Weights of a small transformer language model: no biases in attention or MLP.
Each number is 128 + 24 x the weight over the matrix's rms, rounded and kept within 0 to 255. Layers, rows and columns count from 0. Numbers have three digits each.

# layer 10 MLP up, 768x192, rms 0.11, rows 106-199, columns 48-95
132129100094152146152122155139140105105045128136132140160142113101118143130123125125127160096159085093204134105129139125101163159103108126120115
154128149145155136131131148068130105132059138136123123104132116138143139151136140163160164104214138140155165147114118107142122129134127101108122
118118107145075120080126107130131139181121136094157173128123183116098152103120134168133158203081083132140148064100128112109122105156142157112099
102134119117151145150127106132124149117111071161121117079118143089122152118096154118088146137163116178113130116184142165147126160069120146132106
121084109111149105141067112142108137122122135145164102123103143111139133132148126123153163163144140137115184191119117101139131104119110154087163
091150106070085155158161151164156111140131094129116128153190094143136089152152135140154119134129101080130176126133132180128069121184129143148164
099162095148131104104148115148158179102151155124143133075111126135136128142109119122162093101148132102130153134149111133150134152134127160161157
163104140138136097132111149130181100110142128091122121153120140101113119120154130112156166129105151137107120161119126145142115086136091124163130
151112129151141156121099131159133105126141117126148105108084099154108114133120152106128122129129143135134112134146126083174129118143138174170127
143155146128149107154163104111188142114103149098119132123128113173110105157133159063128122136149145119164138130124137119141155141136129081174127
096129156105147124176082096111116119136092158097079137158111121175148152157134161078120140103145109110107121159124131124188144087144107145105109
133148100091130094150168167167119129130110133129125154144104144127156125113139088135137099144183126113168095143149123134069101126107135116112168
134141117135129102127085096138149115141160135142160120141153110090144162134139104125129128181119125114092100086170121117156146062145126106121107
131137158163121117100129114146150115147108128125170162200128156137154112131160122112115160115127101093127119140112139141152123104129078133216155
160128138157106106141140089090187149123139138096138144107134105123146119175123121135156162108127145136136146125084170121126112123191118139131151
123100127152120131123125129138146127133149163074144143109168140121110107138155149158144159131083151142142144112104130118128153116164151139138142
113122127102105130147107112100116162137145099123082142115144117175170144145121151105123164104176166130141126144127145110129123142147150122110117
107134142117141178121109143145149133119105132084088151145153180119137156142096130123130085133105140100097113143146082088104145117118101118092164
086111110175110142135119127160099194119078079105150129177099147138115101109156161141131141146120120119141149110140145111108134136142102121141150
127117118149109129131135135148107123150128148108144119109081109113154108134146120136110119165155145136108129095171143154112092120142140137067103
118095105146107148107110140155159149132132136073134168138150138113115131110120147110118106136097144124112106148084164170115103082149124189107118
104124124140126118134132101100185101154124115098135113113139097132101102136116122128130109111135117163146132087130137076130134141119129124106126
111159176112119132156111122138119156101138168158157153149097130148133139119099150114110152162179101108148102166129123158124145126128138112097138
126108081147165098164141142202117115121155129123137141082135149153137139118112113124150100137143154116147113119124083122084138131092125145114107
124160150145139117155108134086098125131090147110099126134143175082174123113153090119141161100101132122160155155084158110159068095133068116162142
144131126120126109082155118138166091120086169139107141133128104114147130135112122162123108125155129148113087143138147161136154110152118126144135
114083108113146122155129111118151105131146124145142163117183159128125156142143121070134161140132122138122080062147161112146122156111130136130133
135114117111117107147134150150127137128166120131111101167162138123124067205126117086155102120112174157161123118141100171132148108105115125133195
137115107168122117157141130131135144148126107120158162130169130108123112158101173138162133093109098159132127092092171147086123153162139156140089
135117159103094170064107102113169090168097158140154142141144119127110098185135129163169127136106101130130064107146105092126117081179151170092110
147133139147148067139108117156144133164115160095110155139134142151128145132114138104124116157156131134154125166089142100132106161141114138133195
118156156111187094069103130113132137085134119166132129112109096132126086153155143132076096093112152132099092106144135142114079105180129106115147
127144170124114109145091145135136134142130107096131143126090115119140124093084180128103156141114116177118153164168124101107143141157147117111151
143172125137154122139143131160139119124143129103145123123097136160133168130098162123166104179120129101151126108108139150135123122159123118138165
144130118120100155082106169118156130148147097175147118092126106133140095096160128132148089173061168166126125113148142127153125099137125133095103
161073163123130134113113124133158121100165145122125109115133118138118128115091153098125107132126108111142077154081108165109116104103141150131144
164135126146128129138117110107129142126153181077134123135102137107078125094126100116141135142137145118097132149112126080130118134183148153148115
141119199101176102075179166121125114125108076149106139121085133110132115099123101111161128166163170153165178129067094126076149127140120147153154
139108128157140119123104097136127111144089142143115108108129091159125141116127118158132114131149154147138140120107158133122159133168117121143139
148129137108123134109138122120135117119158144167079126141130109146116152128129137107128160103129142095123120105121104123118118148143095162135144
139109127178117147136146129151110109096138133117082138133187138117133122119095142120175104082142115139128103130142079162140108159110117140146130
090147153111130107113133095093109107124106095163068134106148117121099151091143121120087125152141090127130182136129143117160138103155154119125112
136116128143164144159119118122086139167120142123127149157048146124139117111127125108150137108071137125149147137122141108096169133155119124113135
133155174106125100142100112122141134092112134132175111120147097157122113177152136148071169111151107138126159116123141152105164107142120137112128
147115125142111074117103148118094072138127143143130090099112161156131129112122076110144137104134146160152125103171123131140145136165085165170131
088076082118136146132086117158132097161125139124096090108126134103143116125113119141163120148070101120124145143121113128174140106110121161132144
173145143152115074143108090114139113090132132129136172113122134139186130135145143124105164139140148138136171126089119092142128121106122150123088
130168145115142135104121145153116125090153132175145140108094163130138165091103146106151132104164114149116087116138091120114138137122149111136115
089172133107141087163119156131133099150078098077132097118097139122130128115148105115110127096133142128155109140149104140130093117133123098116132
109130142141141147152156169133117142132141128117149139076099112132114112115145141127152140121128111107116084126107140133120185099114124128120159
152097128131090155107118122139133124153085109111118124144183129103108141142123139144083145125125122117101147139132108094136166180101140157122134
131104090127090104155141144081154167119134167118121157143123157147165167145167172083133132142118128126137083116087095123169131130130143108137074
158112085097110136100112134175117105125163118088071109102195111137137136106099160118175110136118154099146123085147164116131148127139129123100123
136085156163131141118147096130153149089162119113101120142142128107127138148105122152129149153119123135171115107102150140142137078093134127130154
145165109111135142117118083126133142114143082135122099107116136140143156159126137140103112156117111152133130144110095130146152155124145166106172
118082139060111138149146167123131128148104143152141099121145150137136155166106111135106148122062122123087202161093138149113134105164122162145142
128116115160105152118135100178131144109089198158136141140106093102158111161114156120124101137130117131135102114153095117126138163139128158118143
128120102121095114197126136135089156142113156162140153161124097137143142075141162125100084124123109126137135173090094137126142108140119206048110
128129142144116132132186128117145150173131152130167122150138128155146131140152155116127130143116114111161190125152090138147136088151133104116117
115143116097159141135122161155172165094170130128093179174163138125129143099136127116128129141114140139117139161193129146162084163098149163129142
123121172129116152120087096115149163159160107149138090133147138138121123133158116149102128136127118109097135122172093147111108095157116094106115
164159101160153138107164139126120127129082102135150120104158138135125103115173153139097111156155127177102097131111152105165136125094141119144107
116146101117147132137136113137082145171108134130130136134113143151147142178156118098120118150173130101143103115105156148133133122156132127117127
186123138098099129174073153102153098147107109195172132141132111118155107166097133124147128123148131132137155105139119142120130070166131147122116
160121158111112161094135114089134135147137141111120142103175101162134094146152165129132123132112117133124116123100132102117133124157152154138126
167165115120124136118096132112153099142110140160133119103145117145123123152110118133118115088173087154147142145121111112121097124074128098147131
159201150161109105147135160102148120127115168101132114125106180133148146130091117131130117111127099115120110110083165132133140112110111129146124
131113144138116132166152141144172123122102108130166176114093110138131163110113181112101113102121136095124103123151119087109125141123151111114115
091134104125124104093127133160132127145092122151138114165134122088153119085128139105187135143166154115104149134075104117136128104128128189123160
109134133150120145159158099117158109136150138139117142125120092138129106115168113155105134126078132167136106107132138141133144114114129114128096
163078160161135127135136122107132145128111124141142119164132141115126119083112100141178120093155152119125113109122177122114141161142128116149116
151105100102135124123156209137102107096095067121136128153136152099145176123129122137159131165151120154134171133142155147158140127131151095125139
139118109143076145138078166117086138115128137101108114156143109112113095133129139153163117148154129130085110155117119141136124103149106159134104
095161092137127140192114136116114150116106120133102106129104140136144163133118102124129103134079141111148100113125100074133111134115122133089084
129163106132140119112143105143152148143121191128170169141137117123130157090158142128132136124155114084148114115100118152133210104109120123099174
161132142125132139124119117122111158117135119102121124119128130142154106144118143125121097116118131147130152077156109113136161107126134129118145
135109141164118140144114179115118128113069147132103109123127105131149151134118137153137129152126142197112151114103078149140132156140122135120110
090110152122152155105161131120073123165106061128128127137135091102115113142118134113160151108141107126107125120137139120123100087147123097141065
133155148129145153152124112094115101134105098120101145114151130154123110155107173130195135098120153117185150125119137126134145128140143095119140
119141072119130121103125155113106084131145084162167101137100150144120159118114085145180136060125102126113120123124121155121127161100135158089097
121097132107102164135137133147144140134095125148115106120146101094119129106149105131141124127161164143134139168103106140133125133113104109184066
127146163145128187078136137125130124109096135144164094110085139110099120059149186195114101158096132125137158100145118115141159148115140138086149
126145121091119159111176084100106106117125175134129123125107145095138134110124186152122088136139100128182130121164155079138079108118146150144139
137123096160177119107206136148084110138142153106117141128110160138121120117137124113123160165172119132136096110107164143108121172123120123127086
144149147102090077135116127090126137114120110118141141130154132116127137119126149158115071112116173100087171131157120158114144135094135141132172
118131143121106099113103120130096136140109134103132128098110108142161109121107110160095147158107121092131127109141132138131136155127163163085174
137139092089128108113133097130135137151112094111125135127111098130128117092109153189149167147164103087123112107145120111102102138179106126114165
168130137153147109117160078133131149164148104162105137142103106092096097104213149115141129125117177088156116121131124103126118155089127157148134
100153074115165125178107115142104116122128137161114163134128115162138132121089135097114138156138099081104098141134101166093126122088128081162157
152136099091137107134137134134138114122099100099120115099171135126128168147120091158166106097121171128160100170127137093142126149128132111090113
138160129108129116102133096141154131133177176105133092150150135131170146146163128105174118156138165161119127113109132122135101101161137088120201
143151081141125075164137083110112184166128185119156127120196076118139164128172151126132115147125140058146096169151119144146078169135145104109162
144110127097132116112116149149126095105138140173115122142117137104166107157128116151149114117139091106111113145112104169117156135119149147142104
148131135144186155113130177093126138091091074103152119150157117140156133137128150109101141117111134126110156143136156102130190119113140087075117
# layer 10 MLP down (transposed), 768x192, rms 0.108, rows 106-199, columns 48-95
133122117154117100152134127118104112141131145143126146118165135103247154132089141110131154108155110121123156125114118128092131153141194118138171
086110135136136093104126128111175124131109125112155127159147148112129157119107136159124136154086133136125140130097152148122113113202117068095112
138135125115151131138154161149148121082125068115104164122152131108123127130164111136166155114163049069129117102114163136123124109137148102096124
133105138125078136125113118126087143185109147139137105131097119127174124139157146131137139088114125140119128109158164143115181159128158136140145
177149084127122138074148113115138083096134147111096145180151144100112119164125147104106111141104179092136117116111133145101115134140149100136124
143092131077126161159145073128124153119181135124163147112154117129144113130115127184168124116142106144164132157135179170121151110102112133149128
108157122180168102132127188145146154153155155134155123120103114153103162134117115086144136077131129143153157148112140121134190162111068164117119
185169135119117110153137123146105100133142131156141112115126118119160152141094124134112105092132091139160164117149129095099092136149186119131117
155148120083140142151078120110152140112105143124178169136085093112123149126068152117117103127139150118171118092090126140131121174127159176120144
171083134108108191145097109123148147082114110129170158124114119128122135114121128121144142148117106168150112072163120130122126107147142169136119
101132114121140124092141118125123143105128071145110133097099145142082104114132145103133124128158108161214097120094147157148100104143043138104103
120102126146155138064148104115086100138108148154102107140120154128185140161129120114114129135108104123135111132123081139131135125135124105133090
104142144162162112119105113109142121108136095176122141130167167078143092117142157161119116156098128096134116172138124106107115142151166122138117
131137127086127130163090126143124153119169122139126130136113150106096134134132146123103110160119148159135129114135184140141118148127255140106133
108093107130137124122177117133114148120138122136142097067128151095105125135091140118172130116105133103162135163116099127131142173098183116111123
128109088176103081125109102063107119145137107122082127141124125135082165114114127088162139121128104115115118136133120114156102110123143129142126
134109111142137120134153126140105123107115122123154115135127118110146144100115144123118131111105114133089177136202143143152099123121144127141130
122117135150136112142128124152147147131140165169183142177105113141217105146083140097107149164120146145117134155157186104087161120123218148119143
140087136132112121122128172121111114138124158132115134124151112148132139119124120141125075099137111118126084090120076113123119119137035186101096
125138121141126128117143156140137076125158088134139113143128149144132113088150130114122128092126138130112109160147145116111107098141079133176107
089091109125186101158150109115068130108149150125103122101093117109143123154142122125113103117112139114130154094124128103121122127127188116171129
115106144106139148130162135115124139126154099159117127120114134133109120068124130107140132164171125112123150122130128142146130135116041117105141
138129124114144099158119148125145137154142123129123102118133120143025124104081108121132146151119101087123121141127137106152115165132060138132103
132135131142171145136130114151131098123143120172102121128142127137152097133093158154132113135187124131101132118132184143164091076173157143134150
130127116105156124101129119132132166128148141126129137137135103121171146134138139126131130168155126159158116135158129134134128173110255140126147
110135143111098085122125123105115153134153172130126128152134132148097137149131172127143144150168106170163143172121166099153131129187131107153097
120143112128129116129099163120129130161101140086131116144132114119067174092101130104138159100103121147117109148147120133120099133137121072111150
178159136107111177134119089131110101127128136151128098112143090136100118148145176166138137151124123113097174130136120101119165131133094134128154
135140130121066106106142108126113123158156138143115115132171127125121136108092126123120137108154089138115076151115120111131099097094129132119143
127097115124112122088141138117151136186082127132101129134151122121087107088127129148107091140112096166153147151161111124149088106163230124141111
144104132096078112108129116130113134132160082136141167147140149138059123147078107139139149166106110106120096145114154151137143135116104104182142
122145118103095126113128093101119132156113121154128138115168144133192140143133154170141111147154122108144135120104136083123099112113189145139127
139140113121124113129106094141154129132150179069168140170108124127172141163091102113153109106150144124137117136125154107117120120089162139114148
119163072147099151131159143130135131138158129164094091170160150121094104108178116126163103134133127107135152130099168135095090148131042139179141
114116145151134090180110103120089077099099086161191147164086144126110123131120151161109121138174136149136097096124133115159116140123060120149178
111151115160149112090129097153135107146116141095103142138146167134108160126108140121154156110186123119127141094109134073120139138124103170113111
171134128169143112132091085148166140161077155076126097150124166067131134108170105107144124148103136149166134124099145149102145130122096119100097
067162093097106171125136109146121121152160157142130172111120131065130123153135152114164133125137112094109088112135133105128107118175151124132136
118112142144090166152134145107127112113145150106153132140102119128116157132175122098147168138147106115092083133123110105165121137110086130125144
128090151168163142135122095101159117218115149113118139152091098118120153157147118134121157111130126137145125112110107124104146135130143122089140
120122146120125114107122084126128147119138144115146159125149121113157149147131120152116126130130121144118154128125133120128132121128032126095111
165125148124098156185128131149157149067140131128114158142125141153110157133164117119141131179134101122145159121135140106130152124103105102176143
134112115108105118084114120132130144168094147152136100116124126108131095125135102160093094137147139099135172178128113140158094133145170100140102
128102103136130153126172157131125110108147135110148157134083130102101124149112124124139191081143080103125122090117127175151161079108175093129102
158120098149124152165099113161136168162131131119127128107122090102062127167149126110097132139107099137138106171149082139110094135154090156176122
141093121107130060158124129118117107134116156163154107133102133121161147082165114123152149144105088154126097134115142129099130133091190133110104
089115142098118124091100138127110138095113148130137126122175150148124091140115125077150094176131101132116143123186191117068132101131127116111111
109106103073130114152132096110114130181141121106142083148137113121141133108110131135158114110119127179115128147124161073115107163113178096132147
119140118096085099142143103115137097135095115100139151102121140179150110154156132097113086106128162114145157106142106116137088139118077131104156
150151046116102174104143129109137133139178097140121085173118141124163136160104149116073123176119116167163124097094139112132145134100170146102184
156141130081103162102123112132124121082134131110112142150171190076168112132114138172137112165128125099096125132109120119146166121125163168119148
159156109133160146100142123106121142141108116139128176122151109164170158139131159122134125132074141142136116108136136121146122118098109101126140
112164136114083107117101123122125109102138102129171144130153108093055112119134096151131111139145199121121104114171085124132136142106083101161112
156103114157142123111155122105112131155134131146114150130135153125108099106131145140154109116137118133172090115108107152150145118149144167110135
095122156098162115132094094156145121135124144084136156131136114128101090122100103118140132118143075160125098105133123122104125096112140112131105
100176119153188140146135133067118106136097086157103117123144088113086120108149092139107133146162170144127104127108134138088101158155134150150145
124128116154131125129180148148117175065142155131113139127142170146113146127101108129113121147146105125169131139109095116130122149125111063101128
109122121158147144140146136106172133129188123120112140144148120112083108132081160157117142121134131170166104116174148105128113113125042135095139
160120093140112194111107108098114082111117094098106074149178134140122127131165127097137096128127131116122119118099139068118120140158142116157134
118119183121132155130145114133136127118119159121148117106130136117099125088152172138156122111166119131124105146153147114126121137139000127108148
126151114182142135129188179151130160096131152121095155089132139120061121127120105130160129130099134177163121139143105140170133109118146138134153
175126105120141163134151098101122109085124124095159088123191097139094113116104157089093084128148127138116111123149130120097136165098062098124098
153124138167142151090143149118114125124112131142134113107121114184111136102148105157145107098132145152167100096156107114102117151129109097143113
094099141084175141150152168088109121129081114122137112121109114135130121160163204140134125139104150132179141138127098164143108100156143097156154
120128123143128127125140200143149104128097100127132126134145148173092120135161126122149158124130127139127136170201101131142149076149144077125093
163109152167136115126134154155102158100138129169096054117118152148194158161170115119112155143146145124190133120074141141124125128088183121160127
129174096151099135123110149131115139174129146140125129143087131113103093124189140140126111135179145102111120106071128117114127094118159125136114
120105125111116113127123126121104144146104126119099128087092118165125118132100140108153129123136096125119111137139114106141124192124072122080114
117082096107140132125136121151166137139102106129109124187166110168176145144117132128110153130121121102154154126161102150121134049111233138133122
140123150135134146125126128127127171140152084135096164121128167111131151133123147142146112144095153139104117098165140070115129158094209118156145
137126117104123140117122163070129092156109146152136155100123130167153101117141101158130158128129095147105140137122110107136104175135204124110126
127114105128117136155154137118134122125110151131133139121163151137105143115145140111091149126119118137127121141121132167140169149107119092160157
123104108138147146110143137123171094122131166107144103151132128166134093146090141154122121150109152159164097148143117133149047172149106117156114
144090167130120135102112147159159109143123137107103111122166121133105063113116144062088061108145115144134109157151092114153114136075084116114142
146103128110131158118170081106117132104134139123126139127127152156191155158122133126115129142149122140124150137145082103145143127094130091082151
146149132118126103144161162103123126153130107124111097110104121139096119151096160067145127174110175071115161129161095135129164118151133151112087
173125151120123162178124187152131114102075140156105055118139120109133156118181090088101120156129086142108138110147118100151155136111142169169116
149152116086097116130122104087128106139113134157083122129117142112158137098082167087145136114127148119132121138136127123114161117095131144126094
100092144122119091139136171137188152146113130132140137119084128099096120097128102110119118097143158090095139118154133106140126140146131114146136
168108164162094088137134131133143148120137082118139138122090127117110157093132121080088140119116114175129103093149091123143130128178052169132134
107135117147125139102125106143137119136132127127136116143104120164147104146139163096157127161124106144102171093182144131158150116102112118079162
114189114117169105101137135178101184123092162137140143145128096118174163127136102133132129107143141118076163135149146136098118121147123183138107
119107158136166132140176118139143123122103127124101139118166163125143142123084150170097099112081091120153122101114146130132156119138111143122130
065092136121131130142131132129127144120112119151122136164138134163126124131135129105153099141107122128142119101145104105131126100149155139098129
117137143143138108093099126132109187138122130116088181105142167168115140138136141134113168132137129125120098078099100108119111169125151129081110
131140105146164149112109146121064143130161124126124143137168128084170131132088127123125124163094116137121133138107119161108134111141144125146139
104126153102098106102100097169114119116122163147102145170181121075110098109122147148108081178141096132147174147134135178142112139167158111106118
157129141105146111139117139135128078123085161126135140129093144163143135128046143135094083136116093170091131099133121083132144115117165155133117
078134126133104081115152144111148117116143119118136114089138114118007122102158131128117120150135122129101149121146126100134119150132038149100132
102108109123132132082148116148176131091134150116099112122150165095097115120152177133128155130116114157076123135130100095133112128102127121132121
138116115119130131078131173073117117122129123120151117079102088123084147132095156166113158077114130095129141113153133102097129135149116162129145
157112129136152134125136159095093114121129159106127117138148145082093126101134119128177131105157139125169154064114096105105122088125161135158127
117162158131115079150141132091103123156135139134132122169130139118123141133164120127171167149126137147119143110127106136126106174130154130115104
134140114097162103124148141132123079164104116107106101113092134112083143130160128129094118131117163101150127128154128151149109172129095110112086
# layer 10 MLP gate, 768x192, rms 0.114, rows 107-200, columns 48-95
141116100125152164136137118117124124137117150142138149137113106138114130087104176103120121103140122129128113121163125135091124157079107125113126
176126128115125174135111123127125146149197116123131101140152140124094153154136121096128113045156174085131144144106136059145120143123082126145156
091125133106132117120156130143138103170177127098141164176110132080161162132139124130118141120126097142109123119116113145105101083090109152102127
080160108095110114160090148109128095143127137155117121164123154107130118089136129128078139109144178154143128116102135186146119143120109125137144
160095137154077159130116111149176174148143156093138132150131136109096151138110110163117131092120102129099125114129083128164118130140098119149132
135093129113169147150101137154125122116148139155138174149120151152110123109104161155093118150137133144139104119163134074074139166115099169098098
124122121144144109119131133164133149111130120084147131145153102078100148142181113138129130133084152141156160098093137161090183126171138123096123
132129106127156102130097150158108140154192134096146190104097108144105102135126102144153124141115126121175160120133110129073130119100127156078154
118109137105122134124110124143123130140132055093111114151126103129118152107146137141128161171109152140143154133110151145138179102087090113139130
128153146119108138108159128117172101153135098117124134089131115123121130130162123178090108119142120143103127110092143097100134179157121164126146
127084136115112158114145087152128150106148152100153166116136098085100088139160116105115119154095144113150087126103118123111144107132132144098130
156145123101130158087107121128160138163137095130128108126137152128086132100148174113120089130127114114146163118154173108132115109125138135145150
132152123124131110109139120159167110128099131111129122178170128086146116141163165111129122140166127101107119146102103127104130120143124127154130
180112118133116139115067136119171132128148178116131116150103092138085110150148138149131134123163123155147150060130131126114129110154152081118158
102112106100156143130133133085126150105161127115113135154103108169127162107165095132168122148121114094153160108134111137132144121113095113113125
126163118124096151125088149136137152129099129100090135115145120155122119139137113094124132098156166147129144140088158115131113099084101122098162
102118120100111168125111128144156146084104139102124159162126177123109138136120130157122095167131120076136107149120126119105102119104084141094151
108139140106150141123126146134150148129165144107109158107083135092113108155135123100103137099124133118119169140122144083119164102098114131106077
127146129101081166101123147088126110094147152151094129147141135104112128140135120119129143128127180090110117115130154152121102108143112116094119
143109170104126084161084119089137124133147093110084117125119090115112090148106145119114119140123134129080137137113133128141120113079109117124216
112129156087145156116115098148143145092089124136126145132089088141117165117158124121127119155088133133111156143106116149128145150090112146090093
155113141159146081088110103155144135139134088091091155153143164081104154134239106152080148133124161167137142151127102102108133102131080143106169
131125093117125126084145159159139105141136123092142137094088125124087064132111139137094117119105113103110102138156135164112093127131081141167116
108101176118103119201102122129116138149109101124119111140103192112151109142155109120124151113100123096115126142112094117134118083114074189114137
119118106089117185137139119123137101160139145093133168151087158099109107139150088123119150103144088106135116132152110103127120151104110157138081
148115128117106140149130113128126157134088122094155128122164115094116120124123109145132112137129125118108163160179096149123136112162094122109148
157147116094068127151097106146165196093118150106127169120140115093170137148118093113160148056134110117121105119133110143127096139094064134151157
074137103150118141139146153144166117119155159109071119123157157128138099113131081100135085116133099119130079079132133120099099160089111125140167
117155093102118135100110178160148129146109130120152137171131138136095158154157153118146151117108119139142124132122107130094116129117150141111156
120133116083100160103156142118099169149093121142149108137155136135115110160144135102129160122124107173135132131170159129134095123114149145149137
111172130164152108114130139146144153115114105160124149110122125062116096132179184132059102149182129116150152176093090101128142114141111111092138
122145132108108155130151090142139130145144139161144201134130089127135124128130155119130097143114135108096124119148107118146132133125090113129171
128114167123100146146056104087122145079086098138136157106143092123070131117138155117084138122096113129152097122126121096136149112151081099091116
119125097140145121171124131132131124144102117103128121166123138136140165176119142064158131139131127166137112131086143145121120147184095120114142
175119148097154115135071084125126106127133100104160133114138127152080118166156126094157155133147114162128133156137151134102115112139120136117134
125114134165109153103116147126116071087150127122154134158143129131114168169130108137126116158127091147150108158084107121107123106087110094079128
106124141128138154122097132122149137131131112134130102106105114117083120165130148139099120172126140143180165149084145117096190150132117122134107
144142124126155128162130173083125109126096153164163109134130140085119116138144142142086158086106157126127147142111150106098130159148176114121132
120149112131148137126123148144109133115142146128101129077138121145131093109105110111135140135149115156124106136114123136129100143111075080092111
138107116073135129100105121088107167115165129151129122149114139113135099100123082140114131111103137115139140117133154137154135085108105116101142
153118161145133115138130119087117115157138119127139158166137130129101121116119156190134100106141143118159156105129113162098155139143106157134101
120129150160110140132084132147126130145088140158113121165156088121145079139098104119072158162135154127169175126151133128132150141097125132115129
119118134114131100114142147178106129113142144079146115116120137141123117120116126181110134149145141121085107143117119159076146145102142123127126
139137075084089103129088154115152133142143152113137123111161129128113074132128106111116117123140160098090170146115148112107143118122114186118116
103119125130094133096059077130166145216142105146104150145115163116101104148144118084144129118133104151156118151105097124124094155079074100095171
178132120129128159100057114143145098165143119117132138112172162129111134111172136126114180111169075101140146146113135136126109162131091114138153
158134126134127177131142165135138163094127134118096131138130168133120055122128105155138138139145086136176112106129129094121104113154109135098114
151127114145121152119111139125126114133099148129161096124137114153118145180112093124117100128140162117184156112157110206097148120120118135119122
099095129168129150076157129134199129122123142118107129105107132149117150192118121173153114147099144127134155092094158120154102123118107139132177
158148131100158156112110160116118103099161087146129115150163144129140120152164117175129126102114145138138135148142167125110099104147097132096158
125125175121066124137127146122164159114156157112131110165134140117110137151159132136114144108115111093137133155067086115155089098136096126128091
170128139117122119131174128128111127150117098078121143085084114114117120104150145134127118184147133158181157148109098109069159167138118087103133
144134165160107140107130174111131135125108111154133096138129126099107117142129088109143122136146150149159161129154138097137132181127099127082153
115125131127138175120161147110144121100076087095155131131109135118126087162058104101101165133134107163131150123124146121160183117073095149106137
129110118124137100127145120124141098134138194095159150138121152097146089120113072144120095089143152150124153116103181150131087142094110110119103
110130155137130130089102100164116098180134129106109142094152143119083134115108116120136089126069150131132111177115151131125132121141128153111131
131135146128137137092087126123161094132097092095131072130150147130128136138158137118140117163143123132153119095113117092089095100099108145145160
142120135095122081073087145162125129115144132113110144136099130114133140115124123148124129111122112167152157146141119134100152181078128150105156
168151106117117143134132166152108076151104128096153150143150093146146092143156123120095136156136145115124166122123113143144139102129129093083146
131109102090104139158088158163117140085183116115085130135145120136130109147111098106144100096114120133144132079110093136123082090123077145112169
113189126092093106134143117155160153151096135123091134134088128111076134154125127131149173076133144124135140115101096119091090133116103155097134
101178133123119142087140124095118117103147134116116120128144151152117170116115133111130132142112148089175146109139138095098120120125081156103117
184142117073156135128088138163167129114153116125132148135135162108073136143137120118119105106132093145117100126104130161113113101152071152103148
119141127107120137152067087135114137123125104150153128120092124094117172147113158146143122123126139134128110138087091159123151111115129127141172
147136140142141138147116108102165162107138116110148111135140126111101146099084162089139138132160102108149148127133124145113100183108101110112124
149143165151119101145137138113145120121126115130095170103106122110088113118150119104097109129149115136080098130119118119142154079124122125143175
090123148148122150138149109135108168134180115111107115139119105084117112146111118122128177119113134125122118099119176147143079117151112124155145
135161124136144163139120113128131119166142143116113127155116128155100129114121142111124135115120123095135134139101124139139112084068103139134134
135156145129138089129133104175122125089161133139131127103145140084107163165125167153134121134089134146188152142140131111163152146141132156112116
141148167117109132153146121131160170112089116115121108153147184093131109116110148148146126115144125098121150144167131100138156128072119143163163
099157185142157151141105118074141140189156115120128118113107109141101103108202135122058097122151158073102132119114105128123110139110056096073174
113138124117135101129142125146159144111156147087144084124107152093112080128128129138150163097145044128089126149166098105098092117105104121108117
135153160123098148095081155156131119150120152111129100127143139128117130102133103084103110083126098116133072169126133099119123120113121115122157
109117152159122183142150123121142142150116136120133172154143164110118140155162065107129100166127148081149148117138133089128112126131086120132129
141153176145149131149119084111118143147106136141114119124083147084087105122155114142100120082143133146167120114115132111130112132130110129122128
161206114123140102110166169117136176175126120144156134092131139113120130137148152176132110090192149084187146106152122153110104115116129096114123
117128100139133142138123141150124117131122157131117117135125133139125124134149107141151080099145108128132132139113105136136102116121101136082162
096142101122120147122168111132127117111113141134134107134110135132132066154159117107096111079150113126131117132140118131155096161137089114144137
102174164117111123157134164141149197144093084146077077165142113130111146120164106164115128113112115138121184150103144173132107148119067122135132
122128155105133093114101110152181100119137125107144115128136162149113146163127151143151154125114164162109141143114132170139131127114101118162151
115089156110142171093123186129148127123123107139153086105132100170123116103156132122104149157155152090127132118112105154117063116103100110125111
191140121099113149093115144142145132138158112108139145186121144139129146097155134116116151141140129107184089116184111116067100129155147136105143
135129150098098083134106102114131146182094079119150139136108117151092133109139175108109095132140127069099152087123114129127114135156099094115141
102084149131143127131095153125151103137129173125111110154141109120129140116116141134112145079115099147137111134134105086111104103096112155080122
103089153129141130165102163129152142182086116094122094145169132076102150112131125135095110136114134131100167088145128110134158138167090125151135
203143163128079115079086111135127103175142118129115105126179112178139145120166162141113150108133147099149134121153103152080104096132130121109140
130144086126149097100116139170136117149129113121141158108127107146091130200172093127163096170145113126136137131159102108162133126123122110076131
123100156122122103103119103112161147184138150104130107137154113092130135161147094175108118130110160165130145097157137113143123132164136152125163
173127113130092122099109127145147131110141084118105125126120134137131127122135097160154147129165128135153128140132128093132147108162096107123162
124137146156161127098157131122122149124096140114129132156125134177112073127107142132131115106126147117153107128129133119156111142141116072144136
123155171090116116180113125126122120131162076095132142114136092155071181122127093141115089116165088132079141148118116146099092127102080149148147
171136167084098168097139143172153109137144108114121114160124152155117103132122138138105119124130087125138123199145133157073147103117131125172125
125179170114138114167096143112137113120125145071138137109111146129118050137121136130125091098108154115165115113145131102051071109165120138119104
152168144149164129115138145094101126160079117140145110123091140084147111149119114161129124100128167145130102159105138156094162162150137121088144